Part of a small language model's weights: width 160, 230M tokens.
Each number is 500 + 25 x the weight over its row's rms, rounded and kept within 0 to 999. Layers, rows and columns count from 0. Numbers have three digits each. The size before them is the row's rms in percent of the matrix's.

# gate: layer 3 MLP gate, 448x160, rms 0.333, rows 324-378, columns 0-79
# up: layer 3 MLP up, 448x160, rms 0.31, rows 324-377, columns 0-79
# down: layer 3 MLP down (transposed), 448x160, rms 0.188, rows 324-377, columns 0-79
gate324 087:468533477484510505500500464436532489502490501530517488476483501517519510479512529479464486500513524461497434529523513493479500513494473507503500518504515497469523519514470497477537529496500504513473496542487469468494483474491486533455485522
up324 092:482467451466522490487514541518475484507464495475501437513469473491521567515495458498533484525476463482531479524496509520479510509456490513492515469473510471522492488465486485499526517488497483479469533520511539515468493502501493457529490531
down324 107:460536480510465483506528479517525497482503514499522452476511479531489485487528523514456504492517506486456446522497499519493500546497466504516488516489515514485543525495489509518518502478483535520511505515507451494514513519490464534469458526
gate325 107:482478497519454501492482490455475536534489504461475493489476506472510505448522504496493523504516501527510502512505506546514499510541477533496517517499484477467494513534512502447537534479473486468519470477510489489503469530517484531449523490
up325 103:517494503502534522557477466548502503508503508466473484500510516528496506514485482501521560530511494492493497443471447459539517490528491465530524510510504500460519548460534504547488485502503467544494533527540484469529479477482526496526440530
down325 100:523505528539436477494493500491542454507501491475527502470505510503498470485499496540469452468489506511493465526493540498438474491492513478494484530530487501501493473506475519501523506498504473484483509480507489525528502493514471546443500499
gate326 103:496510460496480507475495481458564477560516525548533509513511518480497496503573526522517500521535525489519522553525503537508507516523534470507533515474448523493501528495472530497509514493522546486474481480557465483515516484530504490505505507
up326 099:496520506466523546503531505519502498458502514488454464481540477483485494523485498465478512507578500521512497473552493464523518499484473499498472508493502526517469516522531491486494438536485485466493464505488498502500542477488524523530513517
down326 096:535499532514475516509503462543507491519503467515475464516458518523538490471476494530531503466498543516494451525505500512450457476491496517516502545475471523493498476504463432483509498517491525478483503478503502507531459499461496529477489521
gate327 102:480547466533488497498516501505468497505468534495435486545490474501575537486493450511495474527485536507546534480519494490504477504508518495514555468480472497535487516501495455496494499510512523468482499480539475550484473507477519547507465487
up327 098:488507492522477477497501490486517516499487555526445510496447457505567545488507495488509485485419566479526485510502538500495504505485476518505512479523499496494471537486455476510535487492498523465459495502496518526466507519474491499532468522
down327 099:495506519528539467489484522495473466485516465485545527489457505517461478541446522486525531516488495503539512518450500456535460517498536536549493523519504502512500517504511472499484493529510529498485497554549529511535518514502490504510473501
gate328 100:494522458529478490505490526569490533498544515497480543462480514510482525526515510473484483495507491516520501479516433566522474501485500468515506502512495524509556512493494507471480461491505504509511459555490481518485493519480501488513510489
up328 104:515500507471504503471504525474506458526524512476467503487556512484488524491495517520519512502512541521470494484528472503492579509490489514520512486442451496467489527489507523524504488504515503503530503510466516493537512526522490466476509507
down328 102:500447502517497459479501484510503486517494469538509511475482527510483489538480488519491513506520508471513517506444519522505475520493466471531496507547492524514545519453472518514531501510422506522495471530486496537508526481505527510468477451
gate329 107:443494507532485448483495478443505514500473492517535465449478458567491504482490560454483518524488490474469489511435493522469515480550520484527501498521471518513533511532506461503559508495529496501495466531505475477495478530523477510527501490
up329 095:498485475500464508494468467479485487524469513487469480509517494481473504511521548471489458516516444514500491506537491472503474523468507519520455506509512539524536504522522490470504513497526448469475528514537480494545501491489481479505477465
down329 094:529479504540496480466514518496531506469514505514504487487486528519590480503506544507501498501465511465454483499477493479533498452472498488471500502476514497494537511535469556511485539487515512507478486478489490479483453548499534498488513538
gate330 097:497506498536488537538500524487474514481493494494543525471539512497496479522516507526535450516509513470471486493472501484508514502463537525448500510451504507477487490494536508518521484484504507509489484477480441504506502504501537498473512489
up330 101:512512526493464504483496501529527489514509487540466527528471532483465507524516542472493461501502520475507475529533481500558575458469489525537478516502505533525493522537477475497469491467514521559498485502504521499462478493484504503482479497
down330 101:530501516475505474485502496459499506531508488464500492518477502486468480490519454498458469517520526501511504516504492486475471528538492485484495453533510514516514537483507484492512489482478465450515472418494485508446499526521514524524504516
gate331 103:503496473460471478515487454556494526490554483458506532520497516555470509511529498509518501469479491490499494476497490496494494536489477497534480486474499499545505446503484484549474498479512493494451494491512513496559530498549510455465466511
up331 103:482514471512519491544499541519504484509554446468484508493454508480498486492497512504510531538503504540511476479552504494470473522513502512492490473487476543542510473468556493529507475533491499550517481484510497526559543508512519502488463452
down331 104:513510480539515511508478543473532488470468547548521499535504523469457518523489492490503511487498503499476499488502508504488480540508446516487511508442501473525546475475513479513458455465479507486514546477504484483519515478539485532500474506
gate332 101:481515494464474505514496519495476516483517541470453490487518502520461511462541469501486489497493498511517505517489482468503494455491477547568489562562505510513544492506520521495510520466483520516513503449481523455472502474483484527472472526
up332 094:482507541513497488513492469484499439515499469516511483482519496501510547461508528518488518494487456468508524486511552477490454535497479481519482491492521496523502465509534476515541485483484438520497463435544509481524479517489512536509508524
down332 100:538483505484468489499509505541500543510499504498490516488460483462502497499518541508527533533499499499509542482468496504520510527518522501488517500577476525526482491508480470481519522525464516489446479516515474461539506475509535494469511492
gate333 101:489529461523473501479428470493511443503487513472499500519523543476503500472493520480504511490472458503493500477547470545510518512508483482506513516496517515482489487498511516475486511485510532528472504502486546492506506501497512514491485490
up333 106:486484534475525513518514553537545541545532462486492507509508522508494480544485499465514461539520500493528499473456523496507514454491500515472502481529488513523495480496446510474493524499446483476484471526503507498486545521485500505481517537
down333 104:535548497456485499521541509495460501534511516485514490525499508469522565468527507523471487490540467486500507481483555487481530488524477479451501511477517491478504464507509484501471485543516495498505542482490466534538513499513528485507495557
gate334 106:489475499465455506507496493468467493498535501455497493443480491520566526503489446491494511516496477466509465497513510477514501531528498471469483446483538475469500471485479528484501507515497517492488438498536487512494515537479512526499535476
up334 106:511484518473506486535515494496506474491540525440486517525491488496503525456510513507508486511525471502527473513505550469513503526466531511460494459501501504509523530525545445488516512539498484520462453509520513502517489516479491483510503520
down334 100:506450525514517476493486478500505498524511493505493473515484463501425487563478511488487511520455521504511537505451498509484466503513525499509522497566532454511507493495494520526511496504453501488535502486546495501470498504502464509519520480
gate335 100:528483488462491513561501492487490492493490513513483496496469541505499555525481495498488479542496523536517473474475456499498524455513529513522522477492501472490475432472470487482507477518480481469507503483478509510529507531496466551508526510
up335 095:471493508511497476499520540511533534459510483494539486485465524510494529440497488496502557478486527503527493463566508433516485549514509515544535484531515538545518528496503466417490502530505503543492514490500557488487508528488502518481486512
down335 094:530474467470510508517540511486495515464518499463458542505547520534477531503492495498495534493524479521492516524483507551503526430471541477513471481475513494534508441520520487459508534507475473508517496478495532507526526489504489511491498500
gate336 101:486521488468481450472491462511503464516490492540534518472468467556533478517472481520521500511516507505477456473498504518522525467530452508466531485537551488481496494522522468494455502504478513471480476495524510484505490489481503519478475495
up336 095:507488489516454465496501475500546465513510533544524481511492484512515464469486457524470506498495511466448526493503489491488527509515470488513539519541497503486488510479484488465484546508528575504510439487517510478472529493491497502495476501
down336 097:485519479492560482470511523481465504492511517482479528496477488482475503527497544535479502506500504503528472486521561470461507468486507498493534450487492470540509467467477501525496501456542509517505493522480601521508485511536482503566490496
gate337 102:551517480460452525516521475514514482501507495485511515426486499511497552534474475482535476509544472546464519545481499488538500521485505524549513541483527517506497527560527480510494521497483529515511535501491509530499525532497477464468540515
up337 099:480507512523490493499534480506501437498515493451505496525531479499504512468490475504462524503464499497507505477485526485482529511539482482489483487485511504484537521443488495517482515511501477478512471497518510456483507509505493503537503476
down337 096:518527520475511495496499516492497502503430501492485528526482495460501500480482535500471507531491486516505496520504495462458520463457482498521496508504491489478473521494423503510547502516459505522504491474514538520481455542548473530509484501
gate338 102:492487504488476433518525507508481490477571480503485480473539515486523503526470495498528502464496527541466465477502506523461509460467536491499488475482499494476502469496434497494419510491523501507509504534489498494481514487468524461506476490
up338 101:475518502486532467530505442484480507533490467521492497519490513490516512537524513508489496495504525481507523541479553540502491484487498496492509474518466503527540516522464530491447485513516510549513522508491519560470449513478459491532494482
down338 102:541500459530524475476515491480548509509514499510508482511489548504532494551520497506526502483492520487490535495481519483529461524543536495515478524490538467436463544486480527495490486515494490466489496482513493484517490487460517510496572458
gate339 094:516512454488493519517476537476511457489520528487527502515504494499514462517509485506504532489498510524484498514514494451494502507503535483487562533534522513550511472450488536507512521469483539472502510517499466584482538496527492511475514482
up339 090:498506514483478524498480524469517483499539508521529495518445476438504462514534521508487552519451466469507500555469497475503494443520529493509560539516492537507483460487498549516522523535480538486500498508499441515484499506472474520495513499
down339 094:499420480563519490515494512486484477485463451491470510505466516505488448500473506538519503516507514511506480510509550507512532493505469491508454447550517505503537480517479434479455473523502495479488494511530538468481537518489479520472522523
gate340 096:542503497493463460451527496496539491482524491513566547516478497491473486468469489514476511534498466508535517488488498467509492519507526492484547526464491508506502517472499477474520517534452535562535528516479506537483497525481525486492484484
up340 092:509497525509469485503516499521472494510518510508492556520489491462492509552529508521453492506531468486487481473480493554479538480468448483500453491543512479500512462543520467523529454545517504490493507496470472488480511514490523535483515540
down340 089:491498493478464479476496474500577528533512452506517449464506502489509493498514432520540521507494486528482506518499496504502507523480498490523511473485512422498493530521537533540488521479469540521438465494480510502489538492468472476540494518
gate341 093:533525500500495497538459449475468528509499501473481484529482504482496491512511497520459501491509512474528529482488488503485504500531501542485439542511501438477512524528499502520488484515481534469515531514506536503531489489531518515467517510
up341 106:451467475508513531517554506505487480510457505498506523471507498507531539528469513533482505500474480514490497473525473507507516522499513510493533485499512527503484463554482546508519503516518520483504473469528455516435491506440523496485523471
down341 110:480520527492426487475434557506514450482484460496481501510529513493537489493522449499465475481523484485478522484491489523483463495557523498493507449492501475486485511503563503505531502503523488513543482496523412517474529521499517490532518488
gate342 096:493523530509502433485510531463424470503502494510536482558500479489484519473508525502499509523509518530483520516536514472556565506508461490471527505495502462489501513523489472486488519474484530515501513476519513475444497530483463450519474476
up342 100:507503528482508526483494470495507514513495450476499449471507483429512453474469467500521494505526512496505467513511513535531503514496525541511483547466514477547498519538484486477512500506495493470442505487499481480468465492515511525512481536
down342 100:522508497495486542513475526511465456524516503476485506524502453497482515514557512486517495529491498505509434520468496478533478537451427452508474492499487505489496532473535489489495486490514550542521528510504486478475490498512479510499492499
gate343 106:502523468517453499512476474487516474478497496436525492416498483475519508545503500532490496535518487517497487517501520536522489455478497512535490475485484493534502506536514520483485465533474518490478505519529493553486500541474539490471515533
up343 103:495489502529478529504506526503532499521572527462523479492477488505518516536495499500506485463507472525496528492495498506506516532477525509521528463517434470510512511499474545534468509476510527528511533541481482526544507572503538485506519481
down343 104:493506478439480484417506488510540499528494502487546519494508486498514510506505509560496488484506505479527490492528510517485484465518531490480479499454452488489505510501547540454503484492494463503504512488535477466482555510514504533491478530
gate344 095:462493459503498451533482501469555516475517482499473546492474521517490471482515475503486510517533502496476552550503472457522506497527443520486490552473485470481511490500474463504477491508515506543489518473527533466530552539497491491526452505
up344 108:507524490501495492486495515513501442505475503488482482517540514468489556497471465528498486499499493500514501465509488482464457546473506578526516483481502490489490525475449464514486452497497506490487515478465503507461507516539509494525502505
down344 104:511465474529422495532543510486500513526475538527456532488467480514544480487491518492521522494479496535513476550487494530469490532521518489517504468534496472503505491533530523458489502495471510499488495476442493521522507490474505554480514484
gate345 093:514548500477515474515473503487496543441556516525514476523494477499492498497489494469507501509471519460471531470518513521481513481491505494459469538472487515491484493489522566499525516533529531468495506477500491528455532490539455542462448453
up345 105:514518510503491514500472550525538503487454492493514530491531479514472453536474490504499475494535505554528510512533503482502487524520516516498556493489509516515519522516511473512534466448517522514488505455510520452518514498475490484466504480
down345 100:505561526522486505460449514524436510524501490508521487484514518477526523463531506531480473496481524444511533505497480457497526481522474498501482494528490504471488509516531485526446512497529507533528481525544448481497541515497563504488521492
gate346 101:469477474513495515525496522488471470566508520545521486495469467519489498466484488454457524515472532504514517458467518535495491501506498502490473466491480487475530504502454468486517526519468542513468483491492490484536569486505515496418478503
up346 103:477505463507509488472450504525500501493494485505498490517493463503517473476508528464523455461499507498479503483452462489486470509489498486528513518469509505484461489514506521550487504479505493519511458497533483501507523480452518484487519528
down346 104:515511489490503487505496490507486513506471512495502500547472509486458519511502463543528510463545520505493471505519476534473522545458540507544521528512528481486548494502479462483500521500491511467512519516501478530515498486498478487483520520
gate347 105:556513538499515474509480530502486504539487484562504474475514525481480470490453515489486495500497485472494544489532449517485530453498497509515520530491501515502508541487491544513467490488523512529521504473509493531489526466459521534483485510
up347 104:510482476466503494487503507479473554498505513502527468509513524475498470461524497437500470496503497487470521502495477485492498471511517518534505503538523504510525493486495468492481506509491522567503525539472524552482500509509444512491509474
down347 102:463489509513479524482525488505511477471469518514528453472499489497460505462504535473536527517501450501497532513505524467527497507509481497464529458486537480533506476497474471549493504467471490507548444506522497522480518468530542516531473477
gate348 095:466499487513476469503493498467483531508506477482531526464477524527526525522549518465513525502492539498525496497481526518529511479492465489515511491489523521551522489484499506537491521513471507485461581475458493481508490504470502496546502476
up348 108:523525531532562499493504480556514558519498512512512485484477489514483514529495503527495476500505490533505516522480510521490472490517470480471475530510521519528515533494501507447480495522536491491472511483503482498537518479516511438492517531
down348 105:530493505502481542501465481504487464485491484497466448491483548513519444466482516537533508518471519474485522490558476520509517459478485487487530473453541495443479475512495495526485496475483468498524488484468533507490516519446501493525498470
gate349 099:521509514502481506517488495478470497499527516492511499514504479463524458541561460508510489530528504479478502497497551445451553451505470502487464498466471493530517525485471521505473510520512492508519472482476482531511502515473517496531474463
up349 101:507517495546488495530488509566486494473509506466485519483498501476497530466512504506500496472480482536511517481550489506491484473499466492506493516506482507496511496547550490458498518442496467517477555505436507496481528524536517486506502539
down349 102:526524490489523470453478494505511473466508535505536518475481491461503503522513465476481459526494499497472500478505450559526532520471499476507493512527562540517529478507436526529470521522500482530518534510533519492552488513473502513496485469
gate350 101:509513483525497459479482476475498523491500526502514465500553494484489514475536518544563488503543488480470544519474510511503491491507518512491524452509532490524517488503467519473491505496550502481531492532509499532499487535466488447534464557
up350 104:484508489513527515520515497508517488520463464504506521535453469558534503481489465508500484545458500504493520532533475497537539501523511491516555485478507532494476501523471496518478522496489457491514515521488430496453494494497449480469491508
down350 102:509489488459477455463539502475507476476510538484519482455576502510539491533538507484505491484507477493479487485491531581500460472530524503471521476465485488523544489471458555498528501511512516526482497510460498508510525518484520499496508513
gate351 098:438511527522478495541517498475492507522514501492477535492503457462484523537465532522500520514484459499523470519488460470488464508547535462504484502524455470510500478495515534474502489547503554476497524470467492493499482453516494533482460548
up351 096:550470498515492498454461525491494497502481528489523464494462507484530529470507503459478508495511434486465496483485537508552528513490495516500505534534492514505491525509536494524533513497475479509505516519508495455510492518495509499546497526
down351 098:517480497471468488528518521486492490494482438505496527471463463519496533467473451500441491534487527498455487524534463560461487504489485509508503520462511492514515472516524535517525523502511536479488504523532499525491534470528519521479534462
gate352 113:467506524480448476538486462524494503480513517475466497484508511502496512499523495474530513511481523502488452504513468493489483527487493547487484441479491494515537469485527471513542502530503479515533494515469481502523485510478472490534469496
up352 115:511502535488486499538490503526482515539496499458517560509470476473463513533486508480529483509475499513503488539510473488428505505500498558471471463518481510476491490537513516491530526508477528466522510544480460540458435518480465468519510514
down352 114:486522503514530497475490483489501460449502544507478473479468500536516488468498488493470475526503465544483516482514490536490481523512508485510481488520552488481500537506478505521507453544461480490497461515492444468475467457501503466496478538
gate353 093:483535537520431488522491494524494520520519479479520519503512455530519465516479525489530552493516496536544500518510539499496494508442501480492520464538523538485476508477469487510496503532477506474482485558473481534466481483507477500539499506
up353 105:513506473466563505468511550456502489539498517542503496507474508541534486471490466430527471528518531522522470491525539505504537482481524485539485500484513479491488492514495505533472487483484489499515509533466494531487486526474495513512481521
down353 102:506503463480492499479521485467481508500531540513483496488499484495477454469519495512474507517517504543528479474493470488507477509509484537458527516416484527514502510531494482479513512523473533538499508479514450512511515537543516517467493477
gate354 102:517504540488476520521505539545502542532503460501529527514499501521536498478514503484481510478485476495489480458465466471544483492532526494498510569533518447487462518472520500545498516510501515561495503516533502496502503488466513496508524517
up354 106:489517542521519506489503510474488457481555548487520521505475487494486505549521521529529480539510489489509479524516543511496496494515531465472455491476488477467541438483478526511478474540525514467486474514522507498543520524562481472464461489
down354 104:533522515523466492496527497478493523483462483535519475508475479517489476545510490522501522533481508490470495505529488471452501496441433493492541515462548511485511497485468478472484498493520480498502439507529544466476493458504528514498545501
gate355 099:525539508511522474511499488537490480524503531507537474487462450521491516451499483538563509460498526511497499530495518490486508466496490533504487531457591478508479465515507549508461539471505499499500479506523462511537494470489484504485469439
up355 094:516487536467477510523486527490519498522458493497541465534474482493507468466516498506510535509519520501550475490516479478487479459480529471504498520504531478500438456509529515510456488482498515539495494488497512497557506548463477473486478474
down355 093:468493496495521512465485505466460492516492495496525506541547527473480436497506475511477470555498549478506509505503498469486485499466512503497495520510504543498540526451461483562520509536508491458503504550493489483487500499498525487523510520
gate356 107:426496485475486499525500524499513484489470450486469515522487468503543513504520519488490467480492529509542462522532487537525494430517488466515466516531511495504525504479495513454502495506467527484512471524486511509448523471510488518463505485
up356 105:494497503530523441508495543444525523499510461513510519494503474486533494508534520491511512544476512510492472531524513551498475484468445490490483497502531510490492470490515487509502456501461535514506507527474502440476489471503519473515464465
down356 099:541439480474511487475497494501500531541492497456472483510501479541510474459520516526476545510501521469489496522498528531552513526525513489529511526563502479485481472531471534541485498520480519522493509498503494473497514521452455509493546493
gate357 096:509487474470473533465497460507505491527476450474513481534500519516508470459463490483511466520474490540516517520454474511465522489520493489512484538539507514486537532505473511542472536463470496528461504508466450504502526490513522548453513490
up357 099:482509504495510527533478533493521529461511529515507486453499483479466487499535476532488538489512471476479498432536475521514493533449528505515491466484484511516481491513506519516480457501531496506528515488493483510476511497519464448539521549
down357 094:506551494461498487499515526420511489509509519532485472467494497519516530470496537494475478469499499527516513516494504540467493460536528513481494492435509442486515542508500483489536475512498495444484491499526476543541495505488519545480498441
gate358 105:540512494467481468510506475529509486490566514441480452535501543492524559435489520500486494493457503511460498495487501500510525532534539493485514507487522519551501472493486500475489512481485530526496525480519507444487536548526492536534502492
up358 099:507482489507506496519494525519542517463532519503571503498485541516494471498503521485460491477489480514493525502559526492475514505526524499512532540480520509547492483528519496495507492478487486513468461461520504459485520497483495450502476491
down358 101:494513508494455508528529513492506469494483545477506493521511507490525522532489498499531530490516499486543524543456446522467495473530489502476453542453485512491529497530491543526486537490526490497496535506530476527507483531482531475522516529
gate359 104:473491504516468524471475491484529470532495428475510468442494527461446528506509509495564535537512505467521478498463474548494508534450489501462512496463528494482548517494490569472516500493482490500476536490486463504482526530519460493474512485
up359 102:542465491524478495473479492475462493510510487480504479483492525480497477489493508491525501527561504506497519495518472556555464513449512516452478521495459495487545510526497539521469524452492507488494518491488497495477518484489498482482521507
down359 098:487503498512521511493506536520494490522495499502510525478491503483467515506511486545549471513440527538498529498513510417477490534506456501517487477526494490495493522509479505473469448499531519465510486525494531501524478481537492501503469488
gate360 093:500543488461505500493475506528520488520495484473491484445511492494502452486496495468525524495490506527482467484467476451511495470541445533464522520550534529505458495508484446496533497508521535545471486524507496505456489516496484515466488495
up360 097:491486493536493478467461507501487475498477503529539494484503472481530503545538511483532482506487484546451528489519532514513520520501545541500520518497525484535511503478500553478446450501488496475502556479461486523486512483492506505493542490
down360 102:529519469489500500485533477487503487520481486459499522504493529500487530455506489494472512501512484473506502485449499490462519494482534490497527522530466547487495525524482533522565556480488467495469503512525475532500542487513460510471450441
gate361 096:494510551480486489514468493498460463514537563478501472499516533536493474498539535483499519538499516545475550491467491488503499486490520486501487497516472522482503505519511429510509499493440474483463499481485518468468462482447498500535492527
up361 095:508542535456500517491468466470490471537504533507455511527511507565539494514511496530500538466442501457469487464466503533482483489527494492502471469462520499512484510520467486486500465518535489512490486508520510493532535513517545460513477503
down361 098:497469578526477511542504522544513514530533506487484501529498474524505545523499525502569489490497494487497518522489503467471483499483478488502504477513480512505477513522495523479484547509476503444521495548542482487487491444470493503562515507
gate362 101:504519507518514501497488461474509525503503501539525477493500541504505479457507527526547510513544473472544467537480515508479480471549446499486530482533533539516512466480544506511505488529532540536505465467507475516505450483490475466503519529
up362 100:470489496514511467507519526485482470478516509509508486511506523510491539483516483558522505458505497496529514522508522496528497488497464516453495509494440533520510452530523510511472503500472463505542496549457485464467483506497522484492480467
down362 099:543478484484512495456491498472541534544500472513480501477513507489524503460505569498489474481518508511443516527474467516478474512540498521490513491456558470487507496461494494480493511511510510493473518488487513530467494496538458489469504501
gate363 108:482559501486516468489526541508467502489499496470491473514538531506511456500532514545504492549486510467492514456493467513513462479477482510483550442502501497491519496502503477518490482487522497491464503483485476533506493515508465500426535536
up363 104:468538508480504502512523535489458541501504519503490504495513554501489460522549491523485501519481508474540491490519453486535548463486484499459494485486484482483508485514536526487526476525505483501540523507513511491520477495485452514488510495
down363 102:503451530511509510472473511487511484502501485520545504489508489538503507459507490503529497507502498526526467512458521500496528493536518515516509494454527513505551497490462533499539538485470503493497494490525488517506513475508516500448523506
gate364 102:497507469532487480547509544518504538508512515491502490563515479513502485515516443486453446473533489491501518486511529516545522508504513490506510473503476494521493445504467499523519494497508462481484457486496480507510479516526538500535452500
up364 101:518538522501485458475508471516508521471511454477466475527458483481506515550456444472524500478515495510499502492503500544505475534503483530494484485502507512512468454475513510507493484528469491449525475474490472493484477485482541525540469545
down364 100:476491484496472470479504481489514500510547475540493523492495503527459494491484489496494512523474486525497515526491507496538485467471531489476520504601544489506554495472507503452449478482491486481487505491533499475491519496483483463548513504
gate365 087:498494538451493486532513502502506514514518501474478492491500499508523503527548497483515505511500525495545507466542526554554490476508463495497486558528542472453495496466484518506463479549474482485492551512549467495464546502473495521489499482
up365 094:524487528526465535463507476494491475539485480521518496509543490441480501489496559529501520481515507538478521506471507483498508535497526547510516452512457546550485510550494528447491531469501485497507449473472518512539473487520488506454503478
down365 098:487555504498478489496480507485482497523531532520493491570505492487561552485469492510534486510536453465509478458449528515475479494503512482495530489452493511516522517481497485497543506482481513473500497545461518516499499485484522515506499492
gate366 099:488532539542476520516493506476477527473493499479496544447516464534494449519551503499569490508492520486522503467497540529513514488507480534471494520488481471499489516497450481497481471477455492477543495507448486473513481472482469433526485463
up366 111:515487475501551521539523484515529505505480498520492458504512509498507542461475517463494498470505480513526522523519465491465482488473518437509509501512498470515491491518483531485468541562524515497496481503513536517512564486510511511515487497
down366 105:474513508518487499519471509509498482495525489503497464476491507539511554447460510505490491502506431505491492522487498444522484512562519517522495517425480522493500506487499518499522472481462515464509519498465483492484491509516464547509485453
gate367 100:545482516484455502503518521506479532467538487487482476496512527494484512520552473559507486496481506509441534445494490504517519481537520487535454488496492531496516460512499540464481520496513552451509476500477494484531480545485518483493460525
up367 100:537517534489464532513518507503518538528512501518525506494457537495490515483560444568505479502486538508480489474495470538478505446525491498502474463505497492540503461496478506515486491489555522510524495501487466515530496513463454472498463486
down367 098:480512519544540546523497520491516496497537510492514484507519519502509513498467496484518500533507506447514488528523491525570484538480499507444486548514478523487513488526529464536502519525487446502532510471535482500528482472532503511504501473
gate368 101:491519538520486470516528535500457504477516477486468539494492520523527495500483511501505505533530477513474534522495496475472511480504507523507499505468512516500530491526507498511536499496456477480489509469490529525440483532508523494478491504
up368 097:464528501494532495484530481480466516468468508525453504494503498511507504473480505508506483523537518463558497453508494535521471511479481476488512515490500452543518491481492515515524491505508514456511523504482486486527517473490496487491493502
down368 099:478541481541514483491549485492458487546537530506506525487543507507483530491488512488523502519538515481454480462476462478492485429503502504523479488498491518491477533481564477511518538517473476493496505482491469529511478472516541476480491507
gate369 089:474505543476485491502514487452485441488510500496495469504523484534524490484481496486491498462499541531510521488477497543484538504513430514530503501479529521488514509487519502439469472569492491526517539539506483477498493487497489531465500452
up369 094:530475499562509509505463516568503542512545495471513472485498496497488472537501495527510511519536461503491498518496474530493504505518507528504486524522480452532519479483544463513530486514508473473463457469467525515508485496494512480514498506
down369 094:551518512485454444498495490539479506493501549508479523489483513493535456541507493534521510486486543520508476481479535510533500510492506504486479500538479478493489467490469482502479477524488536522537506505531444498519523488522488488492524511
gate370 104:490499474500465530528492510506454477483496477473531520457486515509495498460496524491521515498487553499482487516510497478526529500509497497438516495501493483513509470493519476479482500521479519501478526495447491489488500517532520471511477502
up370 105:517507537549479541536514495520476535467516518481488528539479528492517484514544466510473522516486474497514505511506502490526501508497479519497482536529454492495491521478553471488481472487510509528479530495510491489503439484517518509508497518
down370 107:471510516504511492478515525515520515480541506516545478444492484491481515531523482478499533484506515494546524497523488509466531461483504470484500551447553498492487496476456512496544491484474496501540503490546520543510524483497478510510484518
gate371 100:512504512516514555515488479515478524508455463499526497464528509478497517486466492475479512445490521465515515478562490540529527518518495482498505522470506526506506485525525465510454504508461511492531471519497491543505496525479519511498472540
up371 100:526530437513482529484476564535469517478503521526464523512545520520472533511528518498507520521494492533457475464509492548495512477493551541518467508539508544502506508498471505536493541511492490515482540512489491503527455508498451505509495526
down371 101:476491475497487501470507520454540489481477455516500479487443516485472459514512460467506506488511483435539513483509503478531480510525477521479511538522527472466475524486486528481511469497535478557445497506508563525472523543549502454487526429
gate372 102:559496527512458513511492543472516507490503475591494497498509510512536496554501522509477488478489535493509527506531504515514496515553517439473512525518460537523496450506492537485495517511527501533502481486506519492483444507495518483483490461
up372 101:478508474435526479480477472539483505489509490538527557507513513526484490519513586477487511523493504502575466510497460486501472449536466513503504498484492497523479479528501506471487516531526487462520525502535550464502466507509498491449481487
down372 099:509538484498480502465534490502494528494508470511480527490476488499478470507496484514549508542491487464467514480511515521451481488535526470476481485516491515484458480488496509512477461458511439451508518505509494509522517539482468518505531504
gate373 104:537515497484498492511464542450454466518514510533543513467458519460489487478515468512520466545497495496497519506545522479477490481494501498465499472560492493525557516499518531477476488486453501509456499507458498514471507521491499514512490490
up373 107:500496491476527506534540470566534495524477479482463515512517472502478488554518470466502555553482498521505484512493500485457497494525439494476512511463533481489488482505488499518467506506471501507512536524507498513523499486500504544533490510
down373 109:483516521508539494503502501489503513468528447466502506511503476540518521471472556517465466459516489479511504500511483528497535475442507481514502484460496521530518521468447512523493457474482463518474516484463502540486513518503524467522518538
gate374 102:460494474508469465466475501514458504534506531535478487486494493539515499511482476503480491507505552518525476498482507525573527516481499478490467493513464507537542466511528524514507514525511513512520492483460477503520493503494542497454484520
up374 094:527482496501497520527547518493475510489521443499524494475504533514487547488507468447496468541479522463496483447489513487517475542532459500499523505446498499533487454490503499541509526536552491502513470509499509477497495510512494514498454499
down374 103:475480501464504516513517500506539503496512472487468505521500522455479515531486494496483525515525477478469492508540526498526525520516456478530492459465523478517496474499521485465530495464468527533549520496528516559497508502522517519510499504
gate375 102:493484542472481473538490553531464486532485522526534512493497511474437476545500502471488502501536477516509542526480533491536524446538516478514523508503528487521517491508475526502504509528507524498476503521507459486478491523482535476491520514
up375 102:517497495494516504469481460534547550474506511498481470500542501547497529485454474505466522475489505516468492494497510480477484478449484499500513467543519505501505521489534498510511543494480493510484485509518495491486521465524530523521495514
down375 101:490541488524512481523487515463474460493506502479503493515471508532451455472473515500480483528506518513547502512480498528498465480525531504504506520474469493511508502507507530458515486477496479448486521511517478477511509482482575518514485516
gate376 103:495519521507468482540537488513504515480533524545525490484464506516527485545481493491538492505505529543465487534488476535509484529455517519479512496484443498468470491502508435505444493483485505507532486526481484536481507526483470463452515505
up376 105:478463541474505511492485519465527489516517486491500518479555513475488504480489491489495464505513492533506488462524511477487433482506475491500501461524531496535481467485467510480532534519476497513495510525508507495510502444523515505427499516
down376 106:496546500447506508469485540492512460502506480517520489518507513523444469500494531539493467513494465513473523490463504477520531524514484500479512525503525521571532482497456501520513516527504527556525498490451489495505486485498462502536464503
gate377 092:438495511474487511498493474487495498497548501442513472492526486513509480487470500517518495490544472498518500492500499498523531430476551490481502466519524513485512500530499462529446459497500514497528476504491505484504540531460447487484520529
up377 093:461506487507466488449477535486524460551467519488525504530499447490474536507544537530487516517495496538500489547514529578522488510468503489490495518551502508532479484488461498522520495497458499500493516481531478502494508508477475484507461500
down377 092:497506487536497505495517490477528456509507458516489440462483511488511527458548472504495502492511504492465478510519502486506476480550463482501445444464471508533478485555515498534536517543497499470482527520486465520504466462523490487566514502
gate378 092:525503505507424477489540485462467466504507516478536495517509494495450504513435494467526537467520519479495508537431486508499499531478483488526511529478539542478497515502522504517512509524480488489472523491502507486492491490527456491495490500